{
  "num_hidden_layers": 16,
  "hidden_size": 256,
  "num_attention_heads": 8,
  "num_key_value_heads": 8,
  "head_dim": 32,
  "intermediate_size": 1024,
  "vocab_size": 2048,
  "hidden_act": "swiglu",
  "norm": "rmsnorm",
  "norm_place": "pre",
  "norm_eps": 1e-05,
  "positions": "rope",
  "rope_theta": 22400.0,
  "rope_fraction": 1.0,
  "qk_norm": false,
  "attn_scale": 0.177,
  "bias": "all",
  "tie_word_embeddings": false,
  "parallel_block": true,
  "extras": ["capped logits"],
  "init": "normal",
  "init_std_qkv": 0.0392,
  "init_std_o": 0.00693,
  "init_std_up": 0.0392,
  "init_std_down": 0.00693,
  "optimizer": "muon",
  "learning_rate": 0.0122,
  "lr_mult_qkv": 0.4,
  "beta1": 0.93,
  "lr_head": 0.00795,
  "max_grad_norm": 2.0,
  "warmup_steps": 200,
  "schedule": "wsd",
  "decay_fraction": 0.933,
  "decay_shape": "pow",
  "final_lr_fraction": 0.1,
  "batch_tokens": 131072,
  "max_seq_len": 256,
  "doc_mask": true,
  "train_tokens": 877100000,
  "max_steps": 6692,
  "dataset": "wikipedia_en"
}
Each number is 500 + 50 x the weight over the matrix's rms, rounded and kept within 0 to 999. Layers, rows and columns count from 0. Numbers have three digits each.

# layer 3 MLP up, 1024x256, rms 0.0933, rows 327-398, columns 0-63
563604425477506482558514593504491465486442506453601587531496445519438371557559432398539515551558490516496446481383530499473472541568508585533621470417506403493524504485490470506415521509576514
459451459496500541484503501466560571576483472537577485444540513466502503572581467487532503504516489484583475499553521442574493595525527476439472392514549512496510553525519496535478517448517550
563477552536399517568526478501450566503523521525427503524481549544534605476503522463479576472513545627460526475478444393452547505464497507466506588504430381557569429449523539558410460496629488
389452477513604535495629541537513491548575565571576468520482459438581485534569506534453482478552486416601580425413464534451498553547438492562470498478472541392531470534518526509550518595490538
545481416456560414490449533549419466468473521440518597511552520449554461404464552512513485454509449530472458388462579546486496585382399507620483452564483521497531446541625513492475495532448600
502542460472440458538511539469497569474432513553521524510469408565512536486520427484580474493439523501557554605484414520495477493476438473546445453574473478496553414492462467515477556569520533
468527526547538495476592472414542462422463490529436481465482457511581605499513528495508519378553524450452370616555574462513507561485450512469452358507552542543531500528549530554576402612455493
466598499598523518571529480524455503411595455551552395569487447440579545475509573510615508536446485576506467334442425570433531451415430520530558509558476584445525616478471503472490494446461497
623461449461490554484540387414461484425549462510549443637501552493521486497457505501504527506431606509525465460488551481521557462588538512540524443473509578539498571449587362437390449518522512
469604477481536508459511525270576496461434466564496518541558509429416465526540488495469530469524473577460513539497512473479477559432484433562468530486560447440580536566461483502518530547548469
502510462559461505503550470470453600436494433440478496525514556509392470602483481453468484489480513501470507448510450463549509489587467467422552570542547552459537591536496539539518428518479564
504530494569471489475448486514516562520471607480436475555476471585508530417527535478498524514483545414538519536447604456494549495544506506609502545571402552577487522449526569554511464470505479
530453505522488461506497532519449490526549494545577472486566460495508528435510503498501448472501434452439497533542553545491563492484486538521526568504508440464494588569438566543512558592379578
464432588530519582482546440530561503460523488486525601556489476450524508497443491456558472513509580491569425538573611420454568487531497431532518512462451608494481550532566520486509434499464479
491554494507517519498524548469484481533519557417514564584466448513551544486464485511560578459457532495547550443489534520477503457519482533529521530434553532481469528583478528549461560474502377
478495464569580506470424514526440477453463480506553497480504464517527500497488451514586490566477494579422522493432450391455573588506482523525549576474440424464415457469531480413566454483481537
538485477510462402554501465435499428414517472533505449460415454591497527475514470512440446452548524541444589522482520455479486435522457552493504470467487490516491461418535538462469562551571460
485459494417478463542467446555494437420558534534458516452517465497525554514467418532500415428463485561525522515517470602494519476483500535431475499483510467517519490479440535528602476568500638
491551478501488452508446527534439507487534585440510590519557497559484542660443477470502525459571443485545496466471531419392440471483466459664461524484498453499541606449447547531592536505582475
450505549472437470560522509436516493593488491458513447531507491464496524514444540502419502460526567580526475467490535469527518507421557477517434517490465507452462515523525458540544507561469449
502596539550564424499582435564518484506552584533625460539511534485467500536553482525457541460450534453579432488559491419436449466614573479464500385569441625437515484429520449427563473535467493
549519488531409556460495537519467477557534378481573462487450556554502409588516591507437479485547491437473500463524559395439438448521394520490417369581525517565490439567554470441496497588559470
472540442468441537487572546479456509590464512506513443512446479495506501502433489473520587521483456423434420450473407500507534516458528597516519578432455581424460402576529535471533450487455535
472483502464521531591511561539488470502428480438548491413459494527502603484555505557444497521445471425436460522547535405447520455506469565568486551520501553542411442525606528625493545494502486
432494503579549510516366561643506460483523443536474503426533486586478501482546445437594460507456497550560497547523443545469474504507582534440523447508442561592435527458514581472537533570357567
555477500406478582529504480470458542479443573511450598404494565459519483456486546531441494469469449482611397522466515552510520514565456519475486534514452549526416449466502438488492475478515538
512449479439494498517445497485483567547560507525491530524506477469524542497515379482512522522419511549497467546607501508510488520461534519563395521476519495435507546559569526536461449469408380
439358533506495539551464461570543468513499561494608569422473530512469564518531567467572445523583472515532480544505552487445456493445557540452459498460461495499505528559494520478540588544442542
371451554464514499413475504389487471556552547427487453496409533440501562420488417466442428582485500436506565512417483502470510558512556555464483576475478484523440549416489608506488544532506446
439550527415473514575569610472523458633483553410502443446490434389486461437559391500496585560479523419507419477491452514464526573443525527476470486446507471484484591450551442437489481497480491
574476446464474421524586458451504459442571453448527548532498497492446501528481512508597591461443412463457500455517466529487451479508449439585504488471426491459490612439522477483575479492581568
542539566611535549510464570508468442399520412451489454512559473501546475507489519525544601480509551571409501508542517514527407533518532394496567476474457477432492434412491461459435487497510476
415526537461504455497556559461396501530547459595462567549562526449453546611479432512443531557506540549497457550544549507504529466486528486574484636515509521503431466560424515503441441437549502
559486480509541546547392506511513521490512549555521524494371495579651490465446569492487505519417568531460463427548531591410504558480519405547455540578521509605471430570494420479530514495476413
500435478545537479575482502442508531496536522563468512449487560517592492364561503481540556514444542487520521543457405459532433495509499424478567455527515396486516475503492492488493489393392576
504495436573455594534527533605490338463518478561427505582540459527604462506562553617507482585539569481474530527512533444480496447532491562471617473444596563501499474534478377466462441540408567
526380504499425514497571436561513473449483533436538529525521444552461414505530517460510542548498566546436543494548564473534473552457507472565531616453529506411486536508523568514602496575503473
481475397476568477484488599429481561442392585463473607525415530535408488505483638539487439572579461434413475478556462546465587476449515638612464539441519520595491533526553469513414488570616574
573442521507546559397465442518450579463516456543601553466492530491452514503502590596478501508553516522513445484567507586445538530489448395530490442533499454522554507445470449423399451481528490
470451462447459522391407536550411446495509457565577420479517414467400499526483454494518407484534545502440560442488525506443528514474478509518520495465445525497503457477532509525468411488567492
501481527508481462463537475462507513488475517492477514485600549412493513432528508474570518525517463528439482514564527545506518531407427480460483431480462527445542487499449528556556511493510543
595484529451618426476525428495499514467502554363514509527438505516506475546500518550475489381397393454499623418562458509456531522512568467573465497493503558510437419532455582480602542514482528
402524525598556475550511490491503448522515540502501525546472522536526542394505446511542546507464405433549522583463496534484514524482497519414548472582514472550501545535511524531429589538420583
402454547446453584563461530538426558586605456540497443512517612536583444437558506500507517476520498578578430428460461459532457543517462507600428495486483474486512497560482439535457513510410478
505452568460575519505492467546651562545574481520526534562482462481435502369565485483561514453551449462517592381561489511560414527535497463505485409446534460508465490515552505479516541509502506
537523484503453495577485478512552537446491621490458505486431479531436518478546530488510439558570549375473606531547422511464491425534532421487380558543414518452493468513484477500456484534532472
495603387523493570517445551526589513476507422518428466637600540418533533484492527459500543444508514493472552509561589494555543566580499596456506431449512494501475499505579456533483479566540467
520533511571454453508534558485501514515515374425501506495545452482479498533526603396668568501434525577470496516386531421563424533561488554409523564517464479506534503562554587512366546570414418
569450462454467449484515506456520538460540387525448492452542492478510538422508542482528552496427544447529511494518555488487487535456549557510482531584473557508480530478508441568444390582490449
505422444489541666536397544483450471575404472488489374552532461443443464455510432464426515613539449474550521499511430445486512437571522488434510490531469440481467474400537455511482548624396470
488488540392519483497444533476604537505533463493513468494633480481423521499477505572452474523505508543446504499450557522547520440515570556553495466381595539529464473551479455538476515446459502
518472562511481569540418410528511490513396615587506508477467466481538532559516484520490556627476516461526504500542527465466518522523414565537571512504539546532499473532540550446494497499485546
449443450514494476561503510440479470556447446520451497469521416607425472482473571450539471388545451493537500531449475511407470576508569515493447546448448546485474576527435468566544583559556441
530484493447462513527508477498467511504512466539489442489478481461579484548473449542557487481512538490477418482487467528499420557474503539519480548528516430413502482449451535455519451490457484
445504568570537378500493566538437490418456429468554502434602593549495494549541442520517538662549470462457611452560518391507510507493522405497472425486564528558552400474592509476461407533493525
508528496460573505523561536459459469516353345534623427565459492497489426394449414392503466485555479450546504407536504537540487554499502405491590407491555446468421494518436464503464563418459438
475463479543434529435525451484537430540452517417547435517512479527499432569472467548482509500520520516494399564483583458552568402587415551573554411526486498518521462418464388474572447503551509
530507472487443563494538532545401511565453501575396582413629386422457499561453605404501496453495540453502578530467501526576421491479566430525452550496434446467499503557469568545545468494506568
613423538521520549406482553489480518397484415462474490507397499460537487563508598603501535503566434629450538457451477538470552446533542529473604442504496509550504494551412471503462504484538500
492444408545496578460525463474484435488545583466505564535548456488540440517520510485516456555472463472578520538498470484622507500488457553417488525467478577547515447496593470463546461454477460
397471460498541537561487539580512594539471411382485483509544536530446438527502532402518419442513434449484581503473460539526496468546446449517492421513447525501585508447477459490536626490609523
565547590421481522484439486507529497482587471455487500489517541558553560475532479482649521502544575525423579578497402475497549528546552529486410557527543536535533511570565520492461467458505515
454457518465447474482503589474382570526456501534506500555402462569427551472477426436539498503546470551473515507527520522510530533446540583557497496487463483501481537429491485502476460599601579
495491443492480539548487448469492485457565514404475552423499511461561420480464467548478467539483548462478504418505510583543564450437443493510472403462591514549411513504569519474614516431511493
527475517520439464561498473535520544460472592506566583492487560472521497446480470524526486550474476528457529598543487467504441463489590511520560502488482534451542402586495562472532482515538496
478521481438576601516480427487425518421579456429442531521480530353534511544413494477460510611465568432449478419582435468441399514439433572528440465482485492471487535501469574569546496556522415
505446448513530443521418536503490495512422508463556512467431429549482502566464574542444515682529426454457550480497539572540429479581495428526436553470544538431526460509512511591370503485549451
457491601525532552509496548480448548535500479485409486500498473524503494430466502390400429585535462533547471437586521462569444462551487521520503501482473517550516435497558537567428520500469530
531483439574511567456546496499538521479462488525551444469489459571413534452448565548511542447431429477595494557542525422576583552578499558503442518502454510534544542447521522560456569504439487
515508526542481498568495527490471506428382493443484518518391406478439427539479553416500527472480451487462612574563460559445540561541535524532483519450496492521514475448596537511502485611538552
552574540522464463542535460498509519516551460602406520471538396488436538503471554535471511501545446511529465518457466543427485445532551518626455486444414559383484555568620483539509594519500477
444497461494567468509456503486439539491379553521565434502509577459453458538563571470463503478519414537452493596535520477433526521488506456505504439486385487533432517492567624475534508562566405
# layer 3 MLP down (transposed), 1024x256, rms 0.0225, rows 327-397, columns 0-63
440622438590529583490594476526550502467443455502468515513522585579508527449515534484491450426527445495521531521456509598442424590542466510552518390517509530494438441425420476484507590530527537
496533480620528471469532484525539532537575470512443483427454481502507512519508480466503583530525467454535466446492515395479550543464474479535528526602429520535484598541504603479531490438443589
553565466507531446527465584494545388353512425480429559453429568419516596557493533500492508500526450500426485567550453497508514500472548485498484509528522517463507505526506490413601468461474453
390459539582481527528578516483506519430547532554461555522506468503515435453546429501460482447514451510574500452539528540467546537520512549474467530508486478436523388463544483473516486487456497
535427620566561537441603503494420506462501542546491478593484568459613465450494460508491530431536490554492513523516473473450586559470524418523502467533570525511494550515485498474513495475497522
478461533505461520476470530475529536551480443471463528554501495474516543464460478460556390461545494589651538554582488555513475486524550486519478494483462500526526403511512528547502598582494539
459415552535573447466573466437478433487387477501515511563559439515453538513496450507553562481489470516512562559604436489523476463460460514566517463546523514533443445474571437527485531448491517
547484471500519519464487544541474489399482413498571501452493511447496452530502389476510449496470460555528485488553464557467569438516573528437495506496416545548500515497469439552507495525553573
508474580500520520462532463540521483499478422492584524536501532582481555581481407618470515448573572458542624574544526444531544442491576463534469451478563501532469509524532511440442505477524537
454501478497556458502434475495483523536484465604448532428360583534490460482599476499518510510441542467455497552492418478415509421539488406561580471520454503490504593499508493393468503504507448
539481401506486511499523425547533534510516527429496539422455502531516510469519495414513487487543409536495571516447548492532472457445364447543400414520451618538550499524438437545455441383574519
457512501487450457470527532543472457512488450520482543398459493554491530587620447473509442521573471498480492603492513508415411540474423475565426517449649527483559455458435473550536556572472469
550443560485514437532470526518621422477518379549484499517494537511453579495470517523499474450497467538555492491453530512564536496487446482438487480467591502455460441508527503486579571503500456
613511528538557583478550468510481499541509516550528527497435356430429484435481406497584426559506539502506450489465559475482473516446436468456540520573460570493462561497549529562533510461547551
456521554581510473441486521476522459507540500450533465606391377451501519422526519465514480446483449467439473489450530464524493420516509477432537529546536505424533476503533405418438570427555414
612447476441401559518531454477470597501495537467517498488504538495466514461463462544474515491480428428476661420544543484564500526487454474523575522557512538484617561428475511518521526494484463
524424478537570493455536458579431408470586398538524434522501617446619518455467521493573560511487535553493559482460481441438513517431452573511553397518540474517499514544500470564505568498594538
494557626572448456442476474508528568477473501472482469548482363523439522556461547526480571523592500558449454551462499457576515499505448442513427500431491531429609448456490518429501421493537572
577446532591482484445460447583503463482577536450463452572567454487507585552574388500483498463487525523516462532443522431501484456504489490540556486549443484480538515519468527520461516555453534
514551494557468486541544543428412595474426527501533494400415484478443502453463623439558502524504503556406402463511494526580581452499500505504444426615475529471531398426479511490447517545508515
516491482577494531504431474416524490401490541545559469490460511393423487452539585501433523502415468448489484569513461467480499508525562544511433573474469476455572531495409507535388503524422522
490505415549431459553459605531447585447573482563553533425529519462486537390523527522558570508539414528473493390568486380437449295486467558523466466542565492569525481519506468399466448464503457
493444478605448491460521524530445459557447492544548463590493512495413485514491563545478442522476473482463568478472452459490597491469654597507476459483561542465564564481484615514519492497504520
538435508462539567497495526511538566488554539495443463539487519439595508517568512476499512495554479490481495407498479507425460476469468492432395428544477537441518491498525444558518481497510553
453452457585543456370478424591444440437454525532447523458464485436473497448476463461506594445466596471544460551585393451571456463560517465457484464494480443535532545475471436556553553574617595
590472523469514525501506459487548500445489492506497512518476577446465501470517540453524488456538514498426469507548560549522457529544486388540435484572475529512496411461472443456477534484512386
530514597501528532559528533516481511536525526484502458569479540446552569510489489543529520478503489463535443418472515443441477447523482471582517514456497430582469499555439467603488570509528527
402570447596553522435497476552456446402457593476467537439539449499393572521424502497482556456549645450447544539548504537532496472557535458388480583545574485488430593509481612556508478431565501
471501557487412438553499477495504527532534533489558541425495461514626466498519553533525535503456531535517555443500562514503491583502549555484508491520396561559494515521469494530514464479418488
570534427462408543596605554489543573527471565493508438480563422481490480482445489491511498489422434511500404527575512466413540572494549565504527549494432508537533450523521478481531523542460398
512519430483544407506483588393455489462446403451451486526490493517488469481469514517524522476450419534498510435526491507504472442423497460516510523438517481581483518548418467492542466527521474
484463544610473604577467463516398425502468551443546498443508436523473409537470526482502413481505513510530534523583482445569472485482521478555538553456523435586541468490570502453483418462550486
439506522455501479432518554509507508468512509468429467541492539487538510456475484464485471482516455525494456522528405528477538468465480554501579500465469444504503616537537541513543474472500531
451600545490514399444513460438485504558409496568540526511434547557621542384563480387585497394438478578507465626473501530479583440519451537450471424497501533450517532546538517476483523520379532
464411440536574489452463462509424481473516528504431482394533531550491606479534443517470541556493427478423561585516523436473507491585578497481526534484455432584587585404505502509447530600429504
538455531497467481477605540450504504513413468477460580542459482513525562454524489480544494496488487472520509476444461532506522557545583586497550553504400528508540454446503534397426468492487473
505401502536458482495472548482466430376565549477480596518502451632462445441439471453506630589431450579539468533483574433521401469533503427609497571457599563563458472454562536486456593504526529
489461401397488514436516487509521413458409588565517514576533483510457439525670562486462443606596469471535492461436592525548502495522525538591474533440443516553504510545513547473542452469485563
471508505488537473480485464532554408486504509507432520515481469451532493533463535524570576529484616576408490540413567484618423450546484533480469465480426436620461549496512549467502421468486438
557478493493424537399441503412451545506487475588514452443468414527528523437448479460537520500453405511410505497503445489529485521530474529469521528460387504546505465453508530517520513454483515
554462536440545509464443501533493438559472524530576497528504444437371532532547496510446471423435540512468518482443500465469587513597526488457577554541549483447574552447503438577485541422531370
589489476454557547448426445504591541442498447496447525514418509456540515548528617563536551463441500505527510471451458487492431489499521522532537482467464529524498508586483528482456524522561542
422560456565576535593499502479410508537398576547436546433514499476402559421486491477478410507526420482512510516541460460548514516507566502512443597563608515522454461462512484414544460525592458
486475512405503481425524539517423498573467482592488562463461509492566454486489543505492399528481538438500516551509514639447546496449469512477495520462459480481511477552509434479467473550471542
482461514557524518544541450632527516472492550514531541406475500511422464551437459510542527442543461403498427408532499486509520527504547515512581478515528503473536613431403465510457478531487426
578481406465552472445457455535582497403454433424571513572514546496508526533520524580433449514409490543413456561414536536497484559526582602450458542565558551484550536469429433520519463413466470
495413525535525434494435502465614531527406431553532518408441521393482546443438520450556487525522451545479407528477561468441452566445553485473406454557423505591549461435467505522448429427533576
487409523652414540509423505418490478471504522490494494463496452555509459531467640495443413592499451504506489512476508490559495464447534565492622508404577456456476465533449552497482520588496514
429543547497495516472457483468557498478537451525451620520461530506611502508526475520507495552462529446445531513465512503475482534439436477535481508510497547529478476503467502498467478497496479
497452533492502528473564577464495496558473494522515517478457479486468432464539570522524508559476538603431595530450507461499511493578451484554381454548587595447491522515579491454528503609506561
529472537532470544446567566524507556557546572489449454540501483483539614538527540438529589600522514482364463466511449456603429536544473394544463453476477545484534690517527512466482538431427514
593534551633442548443420421474531447497489528516480352563460511480516560454505495412454399479514502542534448437530416552502512446477502485504538504498404522496537499571517479482420440501451527
417455458427608516416482420446472412564490538463406525551490425586509497472529540500469479503509496441583557528510401552552550506521506464484583546487544569420503521510477530509552500463467558
495497395473473529483596524444439533499531478536474519479492426454490495472588503588455474446486390529527402390537448493558519532625509606487494446439495521418506599511439519466474518557495442
429541489520534423554469511466628611537534516537385504502601460516494348412552500503515485562510507439501498392600445463609498507474414408535486458489500517500512549379510562515458511546472417
572570509508517519375400476481498463536624579462477531502491391472500519525570518440542497505489506433531466505509479503491471480503469444471524527433476522534673546564523492506478457524483548
475489445509448493408524497479594412539440450398531506511535585572507424501509511442595525476573506495497462619503480507536470393460502522529493430608591530475423502444463594480541536477472579
490490520557471551511464531520464486495556426530444469516486454607430477627598478455465432490532539417532594513565543537643462497509505449452477533486467428472460444513578526508543391361508396
486386541528493452534487433409501539503515534515494451438526542438531491497449556581432546540472548540476567479547452502441500548413472436542591528473515550482546506548482501475489411469451400
559494464601485449504520576439513555477478477392389613620552556545429483507529564531417521525479469491583543377468553500614373540419460532464519474460415539508504543482519510468504414451474457
529482587507558515479490441533517526409550451516467518486534508460545440506540477472458483522461545534517487515545528534516442509495540505432448497597458469477486545473483537436482527493493463
633445563522434546480552522494446504439662531524432467503545491536497540475520402480610497490569460471499492493466580650528563454457538581468516501473425486549533489501546488506545517539447487
429433540482464489426504439547468510498488508537463539534472451486498534553463494526537457399571470495603475517471482498479498502430529511487512477479550601471517454480455550447576415373481563
523482487490553550539468467620484581503523506437482525480594635470549528511522462488473545509488490485464567463454483449546558481445484483499497500481587444517443396559467527529467532497510429
545588531541454533505506401630520522431513559574493578456515522577541462483531553431518486453486417510498549570525461526510501525459458496563524534451500530485571481614390458490515600492468503
500412514577486491526560557571458451537568529522525552442451417447508448479477491493552549519459495539557461448513478392511494480597491533517535532526536469486502511431509451430558469556520488
528504597489561400467493458508481512496544415494557515506467411539559401504499465400500476608469456624497490585485549564421497510456490511506593496566486550490537498497548533528566472520630542
542433418503451477397548465408521580554503475449500526435538582470483397534512497573445488535489480607512552468571534546470510574577443436432528404556462542500532461512508500606502498472541498
477503536516508522521531554559536427558631505532488488562499557412478527453533417494641451461505472508511562530479488624427481480543424431635469491520528588519572513458504471580497550444479598
458479504475544440470538510475485498423556441428483493539490475595544514448514453401591539481449482539481501458543499513560501521430503492431512539467545457501486487514544487557540422473487566
480556493434541484512464508569465595411430439458462502477538549514554543489457587365588524460420597384496521609547519513569468475501440490540534468507502491467518571550520530485496470470441514
# layer 3 MLP gate, 1024x256, rms 0.0915, rows 328-398, columns 0-63
460463517612478486562452538542547514467546534522497502528516475549434570490509513457514506489566584452547442500563477467528523446477530476505472457487485513496491525519477477460413441473511437
526470444588518537433525401464396572458395451481534482490478560513503559495519574520473499505517451496625537486418527525445496435499529485442477491563534476549429553522499463466463506498525496
481563501478507539582448585529501553463422455410473483528487470464469544553495497558498462481526489529572499528521465486406430444498476463437540444479517592547446484555559524507497412524489503
593555466418522515472444523516513510545448518435526493491457504564568529492589478479547479427381463488477528445538536488558390521599459536521499535512489446398529490492541513465457443512552455
530460501477482540565512427531488468538519511392558456548518471446552528525497545505485523528541428474519523404333518519459452514477501489533607520441492518463532513468552515567426474544513556
638601568496608499591522507515547462521508545485577452471552487507570576520511490498487569489475488540497577468439506457510562491528522507520477369447572451513550549505534579542479534599574530
572481507546497506514422577552540493474597465508554536482504574512526542497542511376561482561473439651597580540527454518603506551424514496482517602518504462558442577497502538516516561482487526
515465469464582401433526533401408478549628505459484439534487507496568438505443418498478534543490539479412543470478537548511484554551537481498547533446508567514515513514499508487371450522532535
526465501484531470547450425488421524508545536533548503566480387647603589541493478444502453431580439501471542511532504415537578556534524516565458412419530416571479561456595448533471513509410576
464489557446487517515486492528490487557494471568376494482493460458469485469435565500532517571397467474440623539411447465445472463434529565507492531603500542558570540570546546458491527575428565
545494520482497456521532518610446462474564542476540479441558551490498546500401428541470490578548491546472580545447452439453511487597485481506487516584483461610486470435459484456486519518435562
573490476470484446439504503480427545469452539512599471447499447461522470494504458520431513500552569484494527445462451488552461505476517487485520480426543474520453496503508504486544482446500585
535479413514504502564522433445491554445432526530464524513518507427528479491475486512604492512513490523512396510446432533489556513495508585497465568543489534512515523506530501609510500498595472
424454508449532505603597522551525561457538457495501522479560572500465465542452494510493571558497510531538467515481466523503484585502475571543562518505447488499504460460508512535565491468513492
511509548502619489460648464523514603459549494577453492571556403447468581555487525467500504497479484451498453502514462470471466557441542424422517481456514586522505382496464533507394539531541468
397408489490548472545534492432484556544478488495590518490466513478471511485446451484479548477510541564557530544447479515492533510581443478470610527417412443471453412435499562552554544514462524
439408491446518466448407496482567515543494524525595476449605496458545479543462541476490463528482434658488520537535443561484493555452516555539497538511470351482571534527422572485450493501373562
445572595470552393463523603481476540563422528554531389549537558529511495511432480406522496569541561401562398489538482496440432538515470450534384498574461437515517520487549496449474645471529459
558499549443414462538502525545578510565521509537497487576455460511526526346524548424545491500433484525416415523453494530490503542551448526549472505535571445488616462454502415531432492509478507
498453475411498457498449454552607522505499463432495555563512566503523532463512446493456443573548453454368420467533436495491503529537460514553463467590517502511495475504491500529523450572606474
551527508445519500457513587476484530454557406434493470473492514440467484618577435554476562554549469566516484477565415563466480438534414528549484552556524532485580499460554516590490443519505519
563565504477449483418437535563457595480524547532560482574514587433471486487534397442473527538491550541491515405460444413477474520461523492595507459572451446422510559515536440487473555499495473
453558510555505542433452439496587516448516501533524619524505538418484566497600433456569460466507440539494425630575476441437468567557486445562500524474527537552467466472479572413518428552502452
477434512517427587482464530455531492476528480453523517583458502591394521472450440469450500586560508506484438530550522430541428513556337473450513517526447570559499511478435538386394449414512562
424500543443531535461560440521520441465494428492516508537462429547518486477533476538534546525525472529395535508444506471513565534523454492534481520560499409470492521486572565505462595553504543
538496525480557577530477511382506558451503568466498524472574442517425443546510564490523495516516577557470500581559507563485497470454493457562469489597498512414538478518522454451542505514518495
481516469462490531521475504531586463511436488489490464500598627424540600562527429429487536475500374564454493594459577394498531526574428502503567515604485497446553613476471503534463577475502465
451532468458525537577515417468554619410472481579440440520450566372529506476396457515485424607545443487559488563515491496546547478463508560443443520477420416476462600460445479506540414399593599
346542559532601556550536491468530508558517471545484457573524419435534514420549509402534533450506468486470444435516528479538606545516479484517519424531495613518549534514485511555362531572439419
436453552529611490543559456474518528553452571503539514391500545505450549492510478492570516479457536471503454490553484606504456577569491481422550501538394474513421562462491476531514536450530453
535513445414469576474485422459537513523391545521467525531430411440554477598485518470498470521431532500553530562530551497536487548526504602483429439434618540524450516471547509519562520518599522
445483418426542496480487427510489505508438520535529582610415479534493534591597469443497490530525521578522475565526450453484503429505519474532447528515565496442483468461538513442500597458494503
465559505511561524469469581517514476557606458538500430610584537452451501406374439528463507510506449437601450651537480437460518478531506429523437504522435499482473478530571523491498341421438474
449490455437468411515578473494504552538450461500452481522470461513529573439557454529511543440481529447570541587469450492471522514590436423447563434486598431424480513490449532439609419447505498
540584546408447496510484495567535573471491571583492502550520576613465415505550433433505492514568461558544539584452540552453546535434511512579498548429460461585473532440514475435549559462437476
485453482524592536565456514429508540507535558512507464546517598531504566508465606473551445488468498459544553489516525482485525450495476536478418460477524558558509522528545420561441478514479626
608480480418461535379466502526421481541477475499474445578458389549397543414393522472448476489535532500500506464513597528567595454392518482584451470469484538550526497467530440452435535496550555
606431489506495509483479501458515491521528519528605539442477405468466532492463482473616609526568500555453453490575505526522552505497503660570585498521473497455514581576506539481487491549452517
501501521513507529522529528562508482411517534507467548485501545542581553502519470474447444576541407502521456588498622436544538517439557446561462534472458456507463610599430427492548498536545485
578506446537441498465517517446558545503478551513477509501406498497498447546590461533485466485510526458559491454534523435448549436670499439537544531517528488487486572475515549507428548454500411
508514533472639493522536540469411573517519570411486546465532484405567390485507463549494500515450450546542554504512455437515626492499529550485484525502510537479541510473491528536454518545483566
530405506501539539529582551577584468556574497481466490480508426519531616466484452417442544444518529495465492447458517509520428456471546502516457472471456361475438517474409485552509498489536534
488502465492449470493621448491438525529452459407547461528535433487505528505438485453518485497527380520488478475500492547451508487454546461536571497470459553506462560477478445554475515532535422
492481452464448490471598553497470540415503496517521502514528473502560446598451562512483490472490474529547494517456535489560516551516490508553465547462478514491448508486518480483567554413470469
502462538557462502470542484555454528456613476619508458529434462528520471515528461525542483436528579543476566502492569568487511544554455485461426438587419460401419519508461490472425523481519519
457457473496443507467533544528466515524573466581598450515510493542500459650443441440474525523583408568508516460503554522475507502466496503510538523488561549642478519392423571552476469487429499
509426530572486421452491468521513585486545508478555469513439416516557542501505477430441445508444507512558483473507491501556421528456523485360628494415547492549496492485511493543488457497444507
544509491544407439543610439505553488523518532409531605572492474443556480519543401522482462440541590620449526394535494450394492503417434505529422481526465510593553431543494520474539611443500561
467594566384507575542547520507515495543523418571433559511539531534419387588545537484505490467456378492472540503557441487540440469533543464475525463525504507572398540517526506590522557512562604
435470456401536383491516509561561446505601573500452390570409514552511384503612565529511652425503557499492435476496470464513522443511478429547537513446502470466515506454446539567443427561467588
496492446538462490529484466390612491456528557469457413491547399505542623463490511501461473518590496505511450594463477426554536559479385466409506512529566493546469475546521488470490603517463524
484535506478513479528543594512508394477494507461566482446552414492593515615380492468482507482477485516540539469524577416528530494519449521491557514562470483505473546446467457435467483507472488
422560546459456404477481465556584541402555526493534556518463459480476546536545444482446558468527428538590432525528531486538437481544491464475482501401501565591521576444598478554600522399562479
550492529492460494451473436493465476481472398447537503432478540572483579484420567505445469409558473473501493520521521554481463585474552485454558537474410453462475533489516515539537503500468507
494458532496473491510424509541452511383511488496507483494562565512437481514464416521448495555430474579503506485436536484408538443435476499464477534521396423506391554526527497492580532421603444
515577526506497500510484516480535583494460513548596506517424576501509519510607520454425543486578505572544558577437476484468508543595516470461526498430394406539501459461588523566500525456459594
517473534502504460525560502390551421564537511490529481471384585503526490478465461548471564469506454546538465603478545548541501510429442533329449529567388542432380486501443486553538508600414598
380539505467492563483510515435494451567409461484542464610559522586449566444448507584388469472496515472455413566491548424511430503564407510597418507583543454475459530436486503627425385493521553
509497438388543493530502423474516596614537469495566459502501473532518534376509522533599514503531533482415499450578500558479568537517465486555437501566389432408507567462450490462520542485558525
462591530507501530529475462538506458525539479575554478567473511510564436535438506414518513607511482546538467548604470496517494480525549466559483469510499508488454520562426448510506457496477481
428564571462506536449518347492435518521503423524540465368503524474515480481392485605564555490476483533477493510446409518484487485594427487510522425565508554513477551540482511493452566526529476
505473472476545557440493407588489516533435447452563524538450479449536559518451499542445475462475478417566546510488464539514514524532398435484515463532444417460492464516460484494497507488590538
496494464466475569529584489510489555524568512422433419415479498424506425601477559403510471541457452456634534543497469570550474496526553552457563485419411487509523477437545503515577496463507541
458551530540465539514448455522428435482490466528492466529489510447488553483530466468513478515539545574399516501515554465493450477446477486542489490430477521479626461489441406451450527543509602
506610614396524549477408441487627509422462440561439453500460553506463577462483446423418507555514489551463510597508479539459553523463586489491395395481559515520479510569446460528485512454600507
499497502577433470446455464547516587473565537569513629568540603590539590430444567510424557595541446379505484476560556396440560489578452408471555378549450489530487516488422502418518538524395433
536445477465566527447460534537455515483530554497506600551512446501479497561422438568599512494523489430513564488458541537587504514486529499518559404557408511490522518578445545392495590584483476
550540508560464508511529497490489452512562566496539552482500463550586492462504437591538514555564581498482512553540473526584399531506486600583460520500430434487557497467410498496495483514449428
553453522385501453490477528553609440446503513457500557524481500529570507476473551546462495606493537480542430510553516514456540391376560433543447517489561467480554466487527395453501497546535464
484413390382532586459494500474431527413472453375497416612488511504488512548545605390461445562427553350509517490503556514535491475517491491467475439570470560472448472458581485499436483518524517
532540505513492498385520492512571535559520471574531510549488540514525392492384535520488476478503544560565443501505503485562453405433477564551437586492484428469573508388536517509399422507544524